config.yaml
n_kv_head: 6
norm_eps: 1e-06
rope_base: 1390.0
attn_scale: 0.177
bias: "none"
parallel_block: false
lr: 0.00217
weight_decay: 0.23
schedule: "wsd"
steps: 4032
Each number is 200 + 20 x the weight over its row's rms, rounded and kept within 0 to 999. Layers, rows and columns count from 0. The size before them is the row's rms in percent of the matrix's.

# layer 6 MLP up, 1152x192, rms 0.0775, rows 389-437, columns 48-95
100,209,191,198,196,172,231,216,190,213,216,134,233,171,200,221,215,208,213,218,192,172,222,207,178,171,176,200,211,222,185,181,184,214,226,188,178,134,192,210,209,197,199,204,236,205,202,165,193
088,167,186,226,202,198,173,204,218,216,196,185,194,207,183,224,198,210,211,154,200,230,209,153,211,217,217,181,230,160,200,188,198,197,182,234,196,222,209,178,194,217,202,212,220,177,193,217,186
089,176,191,214,168,176,191,257,192,169,222,229,207,189,236,188,215,233,170,194,219,185,200,163,203,194,192,183,215,226,198,186,214,206,204,174,193,178,181,193,201,187,169,230,205,171,217,177,190
100,221,185,207,223,208,221,175,208,231,222,195,186,174,235,217,195,239,185,190,205,215,190,193,177,167,189,214,210,221,184,230,194,210,237,185,200,201,199,214,201,245,180,183,202,214,218,203,224
094,202,223,197,208,167,191,235,245,201,214,193,229,189,176,208,185,198,196,205,199,216,244,157,166,178,203,201,183,206,205,217,192,218,216,224,223,195,207,176,188,229,242,187,202,176,236,230,231
102,190,215,196,212,183,194,207,204,190,242,180,202,200,225,219,208,212,205,194,220,179,190,170,183,187,225,216,228,196,201,208,197,189,163,164,196,182,161,200,150,201,199,191,214,211,207,194,174
104,180,199,210,153,161,165,210,230,202,218,210,185,211,222,188,223,195,156,220,174,207,184,204,245,201,218,209,191,222,203,190,155,198,215,197,208,185,218,196,167,221,211,189,161,169,204,222,200
093,242,213,183,162,169,229,187,193,181,198,199,196,215,196,197,222,222,147,206,181,200,228,211,186,185,208,201,210,194,190,227,187,194,196,198,199,192,170,187,173,176,185,187,238,199,167,215,165
097,200,193,170,189,163,201,212,197,208,231,225,211,188,211,212,172,230,211,234,190,203,180,191,181,195,226,190,153,200,190,228,242,197,184,226,195,188,232,185,170,193,194,183,174,162,223,216,221
103,195,188,209,179,238,204,179,183,194,218,216,180,194,180,175,194,211,186,176,175,176,164,206,208,207,218,233,158,163,210,225,199,247,173,178,209,203,207,228,197,209,210,168,234,175,181,234,190
104,191,245,186,216,178,186,212,204,225,181,221,209,207,218,206,200,168,195,178,209,236,196,242,203,217,202,157,189,211,198,198,176,189,190,197,214,177,198,193,186,188,219,176,191,213,193,211,191
093,168,197,226,228,176,177,183,176,240,215,207,187,195,171,203,173,183,165,189,202,197,201,218,185,174,186,222,236,179,219,232,179,182,191,216,210,214,151,180,201,214,193,183,171,199,196,188,213
094,197,171,185,195,221,200,236,236,196,175,195,207,170,191,191,227,232,198,222,213,191,207,177,188,175,210,219,174,185,236,190,189,218,180,190,188,177,205,214,201,203,179,227,223,194,193,227,223
109,181,203,210,229,150,204,158,204,204,220,201,186,163,194,220,227,198,149,149,190,190,189,194,226,198,150,175,200,217,220,209,204,200,213,196,213,182,192,210,207,172,211,195,243,189,212,178,201
098,210,151,176,213,206,221,163,223,199,197,205,205,156,229,182,205,191,236,238,222,213,217,181,187,212,214,171,178,187,229,205,229,166,193,204,179,220,160,167,214,194,202,201,148,207,209,205,184
104,210,190,211,207,158,199,195,182,211,234,226,186,223,243,192,184,160,208,245,193,210,193,176,197,220,196,236,194,177,185,181,159,183,191,202,202,232,204,204,188,178,223,226,207,196,200,197,194
096,186,176,208,166,180,211,202,182,185,223,186,185,195,226,196,175,232,179,204,190,204,197,187,225,226,219,200,188,186,187,210,182,195,167,179,205,163,206,159,175,169,185,213,221,190,193,187,192
086,193,212,201,208,219,203,202,237,186,198,198,162,229,216,197,196,230,186,208,185,188,201,168,178,217,190,200,187,203,210,208,171,228,184,197,195,199,223,189,181,243,214,189,203,174,207,204,242
096,223,238,210,208,239,208,173,195,189,224,179,213,214,191,210,218,200,209,190,227,180,184,201,217,193,254,190,156,192,160,215,207,201,202,178,187,166,207,224,225,215,232,170,208,192,182,217,210
099,187,151,185,178,208,224,192,197,203,205,199,177,205,214,182,184,160,205,196,181,248,229,213,227,209,197,193,189,168,206,197,215,156,224,228,211,181,219,205,228,197,212,195,211,170,221,201,211
099,176,238,233,202,202,185,227,207,213,169,183,183,191,228,196,198,184,195,192,217,198,229,195,179,201,185,190,216,195,192,189,194,142,186,171,240,237,210,182,148,260,192,235,208,200,165,172,179
095,183,215,211,186,210,205,218,196,206,177,196,224,226,230,214,164,186,199,187,193,198,228,181,231,249,213,211,206,221,227,214,187,151,190,174,223,171,173,208,215,203,180,199,213,198,210,186,234
098,194,229,223,189,204,231,207,193,204,208,202,217,184,235,215,166,155,182,207,219,206,241,240,201,226,191,180,185,169,192,225,190,207,205,179,191,185,189,194,198,205,188,206,210,183,186,210,193
101,231,198,204,172,234,195,182,221,185,206,192,181,228,170,205,197,198,204,170,192,185,182,201,191,207,178,229,177,204,195,231,207,188,220,221,185,220,167,240,201,154,203,200,239,198,199,226,217
084,201,191,143,186,164,162,206,184,197,169,185,187,214,233,186,188,185,164,218,175,164,187,151,210,240,204,223,195,207,197,200,198,193,200,180,178,197,187,205,215,207,219,153,203,206,179,173,185
101,181,240,213,214,219,195,207,189,194,232,192,185,192,172,221,201,210,205,167,207,191,227,176,190,230,188,231,195,204,167,218,232,229,244,202,217,221,181,187,178,209,192,178,243,208,183,222,200
094,212,199,181,215,191,194,211,151,182,172,226,198,221,222,175,216,189,225,210,212,200,195,224,211,170,212,231,157,241,202,187,184,224,200,198,212,148,206,218,187,205,238,212,180,197,214,181,201
115,218,201,230,224,167,200,193,226,215,189,207,224,214,187,190,184,196,206,241,191,194,219,212,216,222,195,155,226,194,203,197,214,190,174,180,203,233,223,173,182,178,189,199,210,212,174,207,208
094,200,193,200,224,189,206,216,217,176,189,207,235,234,179,226,227,208,223,205,207,230,207,198,210,222,236,188,195,214,174,171,177,160,199,202,238,199,190,182,208,195,204,198,186,186,208,217,204
101,203,219,202,175,209,237,175,183,175,215,197,195,249,230,206,210,212,195,149,202,201,211,201,214,216,216,210,187,204,214,235,208,170,216,196,178,252,202,183,233,199,182,217,201,224,217,211,185
105,217,180,208,188,227,200,233,192,194,230,203,187,202,202,221,198,189,178,201,195,212,200,137,204,213,198,197,255,211,243,220,201,188,243,216,203,206,230,202,178,204,220,172,194,211,164,173,238
096,203,206,235,217,133,203,229,193,206,191,186,207,209,210,207,183,198,189,184,219,180,238,212,223,176,144,195,236,223,186,216,190,187,208,202,209,187,199,175,223,201,199,233,237,172,191,219,230
113,217,173,200,208,170,163,172,215,175,178,208,201,188,191,178,208,194,178,223,200,198,210,205,185,210,224,150,166,177,232,226,181,222,151,215,214,201,196,216,210,207,196,185,175,199,187,198,201
102,201,175,239,158,208,206,223,228,201,224,213,219,211,182,199,215,218,183,203,233,162,211,184,236,214,205,243,171,193,227,225,165,212,209,234,199,213,161,162,193,194,211,193,168,204,217,206,231
109,206,202,187,180,177,188,185,204,182,204,222,211,180,161,203,190,200,223,202,175,202,205,215,173,223,209,204,163,230,213,236,217,203,194,200,220,196,195,208,203,182,197,208,191,196,219,215,173
097,205,181,216,170,206,227,179,198,213,226,200,219,215,170,159,236,240,193,190,187,185,200,192,215,192,181,163,180,201,195,221,248,199,184,249,215,237,196,212,195,213,200,211,223,189,188,153,199
109,189,203,184,185,217,160,199,232,199,181,218,233,202,232,211,237,189,226,209,225,190,197,217,173,213,177,220,189,198,173,189,211,197,197,156,218,195,206,202,212,176,171,191,213,210,216,160,186
103,190,205,210,189,180,199,228,158,228,233,222,178,196,254,214,214,187,175,223,215,168,204,199,185,164,213,200,227,196,216,213,213,174,205,213,190,202,194,197,197,201,202,217,192,222,171,193,199
085,169,208,233,212,194,196,231,198,236,209,216,199,206,209,214,188,196,224,219,173,193,210,212,194,166,204,220,217,190,190,168,228,216,170,208,181,195,199,217,195,202,216,185,218,219,186,171,206
096,233,179,197,173,235,204,221,177,196,196,221,185,222,221,227,209,221,171,206,183,160,210,223,203,199,165,211,190,225,182,210,188,211,227,249,214,168,160,228,180,216,178,192,160,234,176,215,192
103,219,199,211,196,228,178,203,196,197,206,197,194,232,168,174,197,256,210,207,201,187,201,211,211,228,205,186,157,179,201,212,193,216,212,190,204,169,216,214,192,197,189,199,175,184,183,172,191
086,193,251,227,213,137,188,213,185,213,214,247,202,251,237,202,157,201,216,202,209,213,190,232,217,214,182,208,190,193,214,164,220,193,233,234,210,200,186,195,199,206,214,212,208,204,217,198,190
101,210,206,215,211,189,224,233,219,175,171,188,217,191,214,181,205,172,213,193,237,202,211,184,203,193,222,157,177,198,204,171,207,211,225,189,195,182,194,229,178,231,207,194,218,216,148,189,193
110,221,200,233,201,222,211,189,184,213,213,176,209,207,204,242,173,165,246,216,186,231,178,207,220,192,151,196,203,226,193,224,188,206,237,177,204,185,222,215,184,196,180,217,194,236,188,202,211
107,168,213,172,207,186,184,238,199,187,218,199,150,187,209,209,209,192,192,234,227,202,193,199,228,188,228,199,221,210,186,188,187,174,175,199,172,212,187,203,253,217,192,185,215,195,200,208,174
101,196,172,206,190,206,240,193,200,201,197,184,201,202,171,232,192,195,198,224,192,167,232,188,220,205,226,190,206,179,167,169,205,243,197,205,172,232,196,199,181,175,234,213,210,208,207,212,209
118,139,209,207,206,204,209,194,199,203,194,209,210,203,206,213,170,212,213,212,166,201,187,210,194,225,212,197,177,210,204,220,236,253,206,234,186,195,145,176,230,190,184,242,150,202,213,204,188
097,190,195,203,188,238,142,205,193,210,188,226,193,202,200,188,181,206,212,202,194,163,194,169,201,201,178,241,181,224,224,199,174,188,202,202,193,184,203,185,185,181,209,176,204,206,183,208,210
094,183,191,207,210,194,172,170,186,175,256,214,247,167,196,167,196,196,189,196,211,178,184,194,187,185,177,219,198,180,203,228,202,192,192,228,205,240,200,205,212,214,220,191,188,212,207,162,208
# layer 6 MLP down (transposed), 1152x192, rms 0.0757, rows 389-436, columns 48-95
103,193,201,189,198,218,197,190,183,190,192,191,186,240,183,189,213,208,193,217,191,215,197,211,210,231,204,192,184,199,195,216,183,181,187,198,216,196,215,204,226,171,231,171,227,181,186,224,170
087,164,175,174,214,180,181,179,207,198,175,183,214,180,180,199,168,208,207,210,206,199,171,201,238,219,189,192,205,192,217,185,206,207,229,227,187,205,187,169,171,202,180,184,214,164,217,192,190
092,222,196,208,189,212,206,181,194,224,167,250,189,218,236,242,205,169,180,198,218,197,194,198,203,204,226,201,228,211,182,203,194,198,194,186,163,191,242,224,197,189,175,191,209,210,183,216,185
097,157,177,236,188,184,215,224,203,190,207,197,171,198,204,218,185,202,194,177,202,203,219,194,178,202,197,190,190,192,196,173,213,191,174,189,227,213,184,194,187,171,221,214,238,199,166,177,195
094,229,221,204,195,214,190,197,183,230,149,174,198,198,199,175,231,185,194,216,220,209,211,228,227,224,212,195,164,223,203,201,192,198,180,180,207,183,175,230,185,191,197,179,207,209,205,200,205
101,200,190,185,200,218,213,189,158,163,206,178,210,223,216,153,208,194,209,200,188,165,182,223,202,241,188,185,229,212,212,191,250,186,212,224,234,217,205,183,207,206,214,185,227,172,206,206,200
105,178,224,195,207,187,220,221,140,232,211,191,202,185,172,244,175,194,203,200,201,193,258,213,196,187,205,217,211,193,195,191,207,203,184,223,178,223,168,187,210,193,188,230,205,254,205,176,179
092,193,220,183,184,212,190,214,188,203,155,202,230,201,173,194,168,208,206,207,206,209,174,227,183,207,199,227,168,204,212,162,220,214,191,179,181,199,217,224,196,192,190,217,204,181,222,176,221
101,191,212,222,177,191,173,195,166,202,206,212,204,197,180,184,193,217,177,199,192,211,194,200,189,198,247,212,187,179,200,188,194,252,162,203,191,187,234,183,208,186,209,173,174,207,194,228,195
102,210,190,212,202,209,198,181,199,210,163,230,194,212,218,200,198,171,203,191,185,175,146,205,180,213,229,199,202,189,165,190,221,224,155,231,243,184,211,213,245,177,176,166,179,141,186,217,221
098,225,196,224,192,219,204,200,217,200,207,198,197,208,186,154,221,202,198,164,173,218,223,179,203,220,181,213,215,195,187,205,188,189,210,203,201,179,186,172,203,234,184,201,164,185,210,195,193
094,149,206,218,196,169,204,214,207,211,201,196,155,203,184,215,208,224,185,190,182,206,197,205,198,188,176,206,180,189,236,209,183,182,222,200,226,229,171,218,207,228,207,193,250,209,240,174,218
094,188,237,246,202,204,187,177,205,199,219,205,164,201,219,208,180,158,197,222,185,221,203,206,198,225,214,219,206,216,192,211,211,217,172,184,220,192,155,151,209,179,208,221,193,209,200,219,205
108,202,185,221,184,187,211,197,201,171,238,209,176,208,225,166,182,173,185,202,193,133,218,220,226,204,216,199,175,203,201,156,236,186,185,209,210,186,199,162,176,202,200,199,188,225,190,214,234
097,189,200,229,199,177,220,196,215,171,189,248,205,194,217,203,179,225,193,219,209,229,184,196,190,220,191,160,223,221,227,202,217,204,207,201,256,191,171,187,212,218,202,204,234,205,200,194,207
105,233,192,199,224,211,200,191,184,203,204,200,181,171,203,200,231,187,182,177,178,188,146,219,191,214,221,202,189,193,166,202,196,243,212,215,187,205,190,209,171,195,189,171,211,179,173,197,204
096,158,211,233,162,198,207,225,231,216,224,189,214,191,195,183,230,200,204,212,200,153,162,218,202,173,176,200,210,199,214,227,222,192,177,184,199,204,189,187,193,173,198,206,216,195,186,208,190
090,201,196,195,241,171,200,150,167,204,212,213,198,214,199,184,189,227,210,184,216,200,196,222,216,194,195,214,214,228,215,187,232,217,157,208,226,185,185,188,194,161,213,181,223,206,192,241,193
096,220,187,217,197,217,195,190,188,201,182,208,197,187,213,215,231,198,192,190,169,197,213,209,178,174,175,166,217,178,210,219,223,205,218,232,205,211,192,234,241,177,235,222,212,178,193,186,196
097,211,235,193,210,214,219,211,186,207,229,206,203,168,214,202,197,191,201,207,246,209,202,202,248,189,209,257,197,169,210,251,201,199,217,174,217,193,215,202,196,198,217,169,200,223,219,193,195
098,187,220,172,200,200,194,194,219,223,174,206,217,212,219,222,183,179,182,174,201,199,211,213,239,216,226,211,204,172,179,235,215,210,242,221,181,196,202,197,202,228,199,218,197,211,217,196,223
097,223,211,186,175,203,180,200,187,164,194,210,210,202,213,175,200,209,188,180,198,215,173,222,185,226,171,196,171,218,197,211,220,161,176,191,231,211,177,175,176,205,179,199,221,215,203,206,185
099,168,214,205,188,198,206,181,173,242,192,204,221,222,192,196,217,223,215,230,181,250,189,201,203,196,178,207,190,216,216,226,190,199,222,193,183,168,219,219,207,185,213,185,184,200,179,195,218
101,181,215,247,220,209,213,193,252,186,197,183,187,214,193,226,219,188,189,184,212,178,194,183,187,206,184,227,165,153,198,210,201,185,193,189,214,198,199,173,232,232,187,193,221,179,186,196,184
088,187,210,181,187,184,214,203,228,179,184,180,192,188,203,201,180,183,205,185,202,186,191,233,181,188,228,207,223,202,228,177,163,208,219,203,180,188,181,182,230,154,241,205,205,206,183,198,207
103,184,229,208,167,202,196,191,214,195,197,224,218,208,169,189,194,201,214,207,220,222,210,166,194,246,197,163,173,214,198,208,189,230,223,215,187,215,221,246,207,188,233,200,187,211,181,193,191
096,181,199,219,189,208,182,233,200,164,207,195,250,226,188,203,222,185,194,209,159,189,195,181,174,202,202,197,226,188,203,185,220,208,191,224,156,234,200,202,187,217,185,206,234,177,202,220,169
113,194,192,221,182,207,240,223,216,148,224,181,220,189,193,207,187,177,237,203,223,191,221,198,147,174,193,190,205,198,204,198,198,216,179,198,161,189,225,206,202,171,182,227,211,188,173,190,216
093,216,196,221,244,199,186,171,222,207,218,199,204,179,176,181,177,225,197,214,201,180,226,187,195,198,213,182,182,178,199,229,212,190,177,187,232,231,204,206,175,198,210,211,174,201,215,231,168
098,188,227,191,220,247,180,192,194,228,242,196,210,211,192,196,223,189,177,180,200,195,168,178,240,221,198,172,224,261,196,223,204,207,172,202,159,231,194,216,192,231,191,229,195,187,176,182,211
105,219,183,210,197,176,215,188,156,206,199,218,156,197,196,205,191,182,208,192,225,201,200,210,234,228,219,190,191,212,217,187,196,168,205,213,238,163,219,143,220,180,195,177,178,234,168,191,193
094,217,175,229,211,232,200,196,202,161,233,208,188,216,202,189,210,170,163,205,164,198,178,176,166,185,218,211,173,195,247,221,205,233,198,194,243,199,193,195,201,201,171,209,202,197,173,194,241
110,211,205,201,215,196,216,227,216,182,183,185,212,209,205,154,218,197,183,203,215,205,192,205,205,243,216,186,196,247,210,203,203,225,230,189,196,205,165,224,251,200,186,175,212,183,177,202,197
104,218,232,208,210,214,188,206,169,203,192,238,202,216,174,181,189,198,221,214,224,173,184,206,229,211,202,220,203,196,225,181,181,230,193,196,188,217,159,235,214,242,199,195,212,170,192,227,236
105,211,205,232,212,196,197,195,212,178,232,205,214,218,193,197,182,187,187,227,201,202,236,210,186,185,179,190,181,222,183,200,210,212,257,209,192,182,199,187,228,204,166,205,189,225,188,209,149
101,215,179,193,189,181,203,195,175,227,231,221,199,212,185,211,179,154,216,180,188,237,163,171,210,188,190,196,204,186,203,174,207,170,216,204,211,190,204,215,189,204,193,195,217,199,195,213,206
107,189,214,212,218,199,174,193,164,192,217,216,228,183,160,187,172,208,221,184,184,177,232,175,219,215,195,230,223,219,175,181,204,192,216,230,220,176,164,178,198,213,189,203,173,210,205,211,199
103,202,157,202,213,228,228,218,201,185,206,184,216,232,224,180,206,184,231,189,221,220,235,245,187,190,205,167,211,195,163,220,153,217,187,190,206,210,203,203,225,175,186,233,191,201,178,211,187
085,182,176,215,213,205,184,210,203,193,210,191,210,216,216,199,206,211,192,223,210,187,254,167,207,184,195,180,213,202,192,204,181,173,219,198,232,196,164,226,196,212,227,226,208,174,181,152,213
097,218,194,225,192,210,200,220,227,217,190,186,204,160,194,205,179,153,201,214,241,206,214,178,199,214,236,226,184,171,225,193,171,184,234,207,206,219,200,205,242,213,212,203,211,186,199,169,205
102,206,193,215,210,212,191,212,181,179,202,191,232,215,194,193,156,206,178,211,221,213,194,173,194,189,206,151,204,203,185,191,201,210,196,223,182,189,208,196,219,222,179,208,164,179,224,160,213
091,179,186,194,221,164,178,229,208,181,185,208,228,196,208,197,205,209,187,207,185,205,198,166,239,211,223,188,198,179,206,186,202,204,191,202,227,205,214,216,216,185,190,217,141,177,213,163,192
101,215,167,176,196,148,221,224,221,201,191,186,171,180,216,201,200,206,151,191,182,198,225,193,196,218,198,191,199,197,174,221,183,232,206,220,202,221,216,153,238,216,180,210,211,222,185,165,181
107,227,200,199,224,190,246,197,191,214,174,196,203,190,194,179,211,174,205,179,183,174,199,218,212,223,199,211,175,212,192,185,242,197,228,185,213,181,216,198,266,179,185,179,182,213,211,200,227
104,195,200,198,200,184,198,185,189,227,189,207,236,195,228,201,179,184,192,175,193,170,211,174,141,221,157,194,208,219,209,199,193,194,202,188,171,222,196,226,210,215,201,167,219,177,218,190,239
104,186,245,205,223,227,217,170,188,187,222,204,208,183,202,174,207,241,187,219,178,183,170,211,223,212,218,220,214,237,212,218,193,211,197,199,191,182,234,168,186,195,196,161,192,217,195,231,203
115,218,226,237,215,222,210,202,202,205,186,201,193,209,196,181,229,223,204,189,188,168,226,206,202,267,222,227,213,215,201,205,191,213,184,212,188,222,219,209,208,219,206,215,214,176,184,204,205
097,193,194,210,217,175,226,221,204,179,209,234,218,159,156,210,201,203,200,173,215,222,196,214,166,185,208,228,185,213,207,211,216,222,221,236,199,209,200,170,222,215,191,187,192,214,179,208,230
# layer 6 MLP gate, 1152x192, rms 0.082, rows 390-437, columns 48-95
094,237,209,185,210,206,207,173,195,192,210,211,216,215,211,210,215,205,189,197,196,214,178,200,222,184,192,244,191,229,206,183,182,226,199,202,210,210,215,209,200,173,190,159,184,212,202,181,195
090,227,163,213,169,204,227,186,251,220,207,193,202,198,225,234,211,201,189,195,210,220,172,152,199,198,246,207,218,229,215,190,197,252,216,185,197,176,197,221,199,233,216,168,189,216,199,185,178
105,208,203,172,241,181,194,218,238,165,211,200,229,180,198,219,228,197,192,168,205,182,167,236,220,206,215,211,193,170,195,195,222,200,211,208,211,208,243,232,181,174,185,170,198,188,184,193,182
092,198,200,175,207,195,193,212,181,218,213,180,217,191,187,224,190,193,184,182,171,191,220,198,203,179,169,223,226,189,196,209,205,213,231,174,166,229,210,207,198,161,176,204,168,186,185,185,218
100,191,209,218,198,199,200,218,202,169,196,159,216,208,186,201,209,179,191,220,222,194,166,195,200,159,216,210,214,198,229,186,184,194,181,214,221,191,199,189,217,190,215,207,218,208,244,207,177
103,180,195,195,205,233,201,222,191,215,216,201,208,195,182,209,167,221,205,175,219,173,152,182,191,181,153,200,188,178,195,230,181,208,209,178,183,213,208,225,217,198,213,190,215,208,253,224,213
099,222,214,185,218,210,215,205,201,229,180,201,195,211,206,224,200,177,217,188,202,216,183,225,207,191,204,208,201,223,216,193,242,208,181,159,212,188,264,223,216,234,225,179,197,198,218,184,220
096,203,187,193,241,239,211,195,241,200,204,213,173,208,193,208,228,206,250,192,183,190,201,206,167,175,224,232,190,207,227,203,199,175,146,186,195,218,235,192,195,220,178,177,163,193,198,213,179
102,210,190,176,259,189,181,239,212,201,199,201,196,203,212,195,217,193,214,178,205,244,176,216,195,202,207,190,211,191,201,188,177,232,182,199,215,197,211,167,212,175,216,206,191,204,214,204,191
104,188,206,177,215,211,220,174,230,200,169,187,218,168,201,220,245,177,183,157,184,208,208,242,207,210,177,202,206,218,208,212,207,198,225,211,201,185,191,217,205,193,184,161,176,135,204,232,170
089,217,164,216,196,159,224,223,183,204,149,190,179,209,216,191,180,171,184,202,192,180,207,205,180,188,231,203,213,191,219,178,186,229,185,196,187,221,231,200,189,200,191,206,206,207,168,202,200
096,171,192,187,189,220,187,198,201,176,202,193,174,207,190,204,170,170,175,200,213,214,203,210,242,203,180,212,224,240,210,188,266,184,192,201,239,237,210,210,192,145,218,171,232,190,202,194,186
105,206,207,190,221,169,211,190,202,217,216,199,192,213,213,226,194,243,209,215,199,214,197,195,190,198,183,208,200,235,197,211,144,221,227,202,183,205,163,172,220,212,203,221,225,172,227,207,201
100,178,224,214,179,214,200,197,197,167,195,208,218,213,197,178,137,219,196,217,211,156,195,211,176,200,242,218,196,181,182,196,226,178,164,162,193,191,225,193,197,176,209,201,208,180,200,230,185
104,187,202,189,186,200,206,221,165,173,222,228,191,199,199,206,223,207,174,213,198,198,194,194,195,201,225,225,202,218,184,195,209,248,192,189,229,168,181,225,183,212,214,175,210,194,224,186,197
090,199,199,183,189,189,167,168,203,220,176,226,230,197,182,204,170,196,227,219,212,210,183,253,200,193,181,199,223,246,227,194,219,231,206,209,189,220,188,190,198,184,189,196,206,208,231,243,219
086,195,198,213,224,224,180,190,177,195,155,206,154,224,201,229,204,200,222,216,235,196,188,228,194,175,201,161,224,202,220,208,212,238,183,173,229,178,184,217,193,202,204,219,194,215,164,200,222
094,191,221,201,182,181,211,180,183,177,140,199,165,177,178,199,227,197,192,189,178,194,190,220,209,164,177,192,231,207,204,186,193,196,217,170,197,185,194,217,201,191,193,232,202,196,177,169,188
097,179,180,145,185,191,187,186,226,183,238,167,186,178,191,246,223,231,183,183,214,179,198,193,215,187,222,170,198,204,220,226,184,225,188,236,205,221,195,194,222,193,200,181,172,186,216,215,205
109,221,184,197,204,191,211,205,214,206,199,175,212,195,196,204,162,185,208,196,227,192,190,161,173,186,159,188,177,192,188,207,229,219,215,183,174,159,202,208,217,217,177,195,218,210,209,207,203
093,209,186,206,168,204,182,173,189,202,181,225,191,206,207,180,241,190,185,187,161,205,208,189,172,227,201,200,192,215,215,189,200,198,149,226,210,205,208,173,209,179,236,188,194,186,204,185,201
097,222,197,212,195,172,201,197,223,196,191,179,208,206,153,231,196,223,200,191,194,205,217,201,180,193,177,169,236,179,219,173,194,190,192,188,201,227,198,209,171,208,185,163,188,180,181,168,215
103,209,189,176,185,231,210,214,185,205,193,202,205,179,211,227,200,176,220,159,207,193,203,267,226,197,200,188,214,168,190,178,222,163,190,213,184,207,195,215,201,174,196,186,182,206,200,182,194
089,222,204,199,172,178,193,204,190,175,180,170,197,209,157,234,201,185,220,189,254,229,188,221,197,176,237,232,203,206,223,204,252,219,216,164,234,216,203,221,233,193,221,190,179,229,158,174,206
114,219,195,189,204,221,193,183,184,177,237,175,201,196,188,223,176,192,203,172,222,216,218,207,204,176,192,239,234,176,191,179,181,238,185,175,232,185,210,184,206,216,185,185,222,201,191,200,230
096,186,177,198,194,176,231,185,238,158,166,209,170,218,182,186,201,210,204,180,197,217,186,198,204,192,205,202,219,179,202,193,212,195,194,199,240,165,206,172,158,187,213,190,230,202,229,244,178
115,238,191,186,234,195,193,203,177,177,190,226,172,186,229,205,217,193,194,179,227,209,196,187,174,186,199,208,222,210,218,210,203,211,208,175,167,192,194,216,202,235,179,198,186,194,170,176,149
093,206,167,171,192,190,224,174,153,224,181,190,196,198,232,202,202,178,201,191,204,216,179,195,198,210,207,190,186,183,232,205,205,204,196,211,196,231,198,198,215,250,211,197,225,206,190,170,191
100,202,218,181,195,224,214,175,190,194,190,235,185,202,212,192,190,184,215,159,181,209,130,200,199,158,187,199,199,196,208,195,211,186,176,204,182,192,217,190,174,169,212,221,226,193,199,222,179
103,141,191,196,210,175,183,208,204,222,205,241,200,222,190,194,236,227,195,192,211,175,187,191,211,166,192,205,189,194,208,216,219,206,203,225,201,176,202,199,198,191,224,200,229,182,223,235,184
094,176,208,196,225,219,196,211,194,194,205,181,186,224,174,232,235,186,187,190,215,187,184,174,207,202,212,206,186,211,187,226,191,213,169,187,189,168,182,206,226,154,201,167,217,216,195,211,195
112,174,188,191,206,185,196,164,210,195,186,211,203,210,208,176,212,242,190,216,187,209,170,203,204,207,199,200,201,160,195,214,207,196,184,197,193,181,227,170,176,149,181,195,194,205,218,200,230
105,200,194,171,184,197,229,202,218,171,211,162,194,185,173,193,208,209,167,217,192,241,188,187,224,204,218,219,198,243,187,172,178,212,207,182,231,140,200,227,222,209,209,206,204,191,208,168,183
107,215,222,200,188,218,171,177,186,181,175,244,189,206,199,221,192,213,192,220,201,195,182,221,191,205,233,200,223,222,222,218,247,195,191,198,201,207,171,214,183,224,231,204,212,212,184,186,192
106,202,187,190,200,218,235,199,229,204,184,169,205,217,192,237,213,195,203,186,180,207,196,215,200,145,179,185,224,163,200,207,223,205,187,197,181,217,199,219,199,191,203,184,182,184,187,185,157
111,179,219,187,201,182,202,195,223,175,191,217,173,216,206,195,209,212,200,140,221,180,185,194,192,125,197,189,209,198,200,201,189,190,200,190,207,187,212,234,197,184,188,192,215,172,201,172,186
102,169,208,201,220,212,215,215,203,211,203,220,196,209,173,212,226,199,185,189,197,197,178,191,202,168,208,193,178,203,192,221,219,190,181,221,239,210,196,140,243,188,192,203,177,176,221,209,227
090,237,171,200,228,205,194,192,189,176,211,192,189,236,199,186,206,177,197,186,163,190,184,200,215,164,204,241,217,198,207,184,246,218,210,200,212,202,228,189,210,204,213,164,229,190,194,154,237
096,212,202,201,184,204,206,182,197,210,226,190,190,189,191,191,158,188,155,174,226,199,195,204,224,180,177,231,240,229,215,188,204,205,224,189,229,224,193,215,228,202,178,212,219,165,203,209,241
105,220,194,185,222,168,212,178,223,183,211,222,173,203,208,230,204,171,181,235,160,202,174,184,180,212,211,190,249,175,190,187,208,226,192,193,207,210,221,198,179,240,212,194,210,214,190,179,203
085,187,195,224,181,163,212,170,189,209,195,187,165,232,206,240,191,198,211,191,230,202,198,260,238,192,212,207,199,179,171,179,218,195,192,157,197,227,202,215,225,205,209,133,199,180,209,202,211
099,236,216,159,221,183,209,228,179,205,190,196,224,243,209,188,171,213,185,182,179,201,183,168,212,189,194,189,180,200,218,171,192,167,209,216,211,178,188,205,192,227,219,196,209,217,193,183,198
109,220,213,167,213,158,176,191,201,181,194,227,210,221,222,198,177,226,200,217,231,199,154,212,201,179,200,215,177,190,226,219,167,177,212,203,200,212,210,204,208,148,215,180,170,207,211,216,233
105,203,226,215,226,192,168,218,205,187,194,198,201,219,193,212,223,169,195,200,186,234,195,205,211,207,244,202,171,176,201,186,148,214,194,239,215,178,196,193,214,216,182,189,174,199,196,188,168
102,214,189,183,178,230,187,153,181,168,175,231,212,192,232,214,189,205,209,203,224,208,172,201,190,225,206,191,179,204,152,169,163,191,205,212,214,187,153,193,171,212,206,196,195,194,200,180,214
115,222,136,169,232,201,211,184,196,210,211,212,206,220,195,190,199,201,203,206,201,242,206,218,197,221,205,190,197,140,231,182,184,172,178,215,222,190,214,189,202,215,207,174,188,198,181,145,158
090,212,220,190,220,229,223,207,175,186,162,200,186,188,219,204,195,188,188,170,198,195,210,218,187,175,187,179,178,178,178,233,195,182,183,208,160,207,210,208,213,211,198,200,216,208,197,192,177
088,195,185,212,208,213,224,201,189,212,205,208,225,182,184,244,225,178,200,179,197,203,172,260,232,173,179,183,227,234,187,189,213,198,198,185,210,216,184,188,223,151,186,199,219,205,201,184,206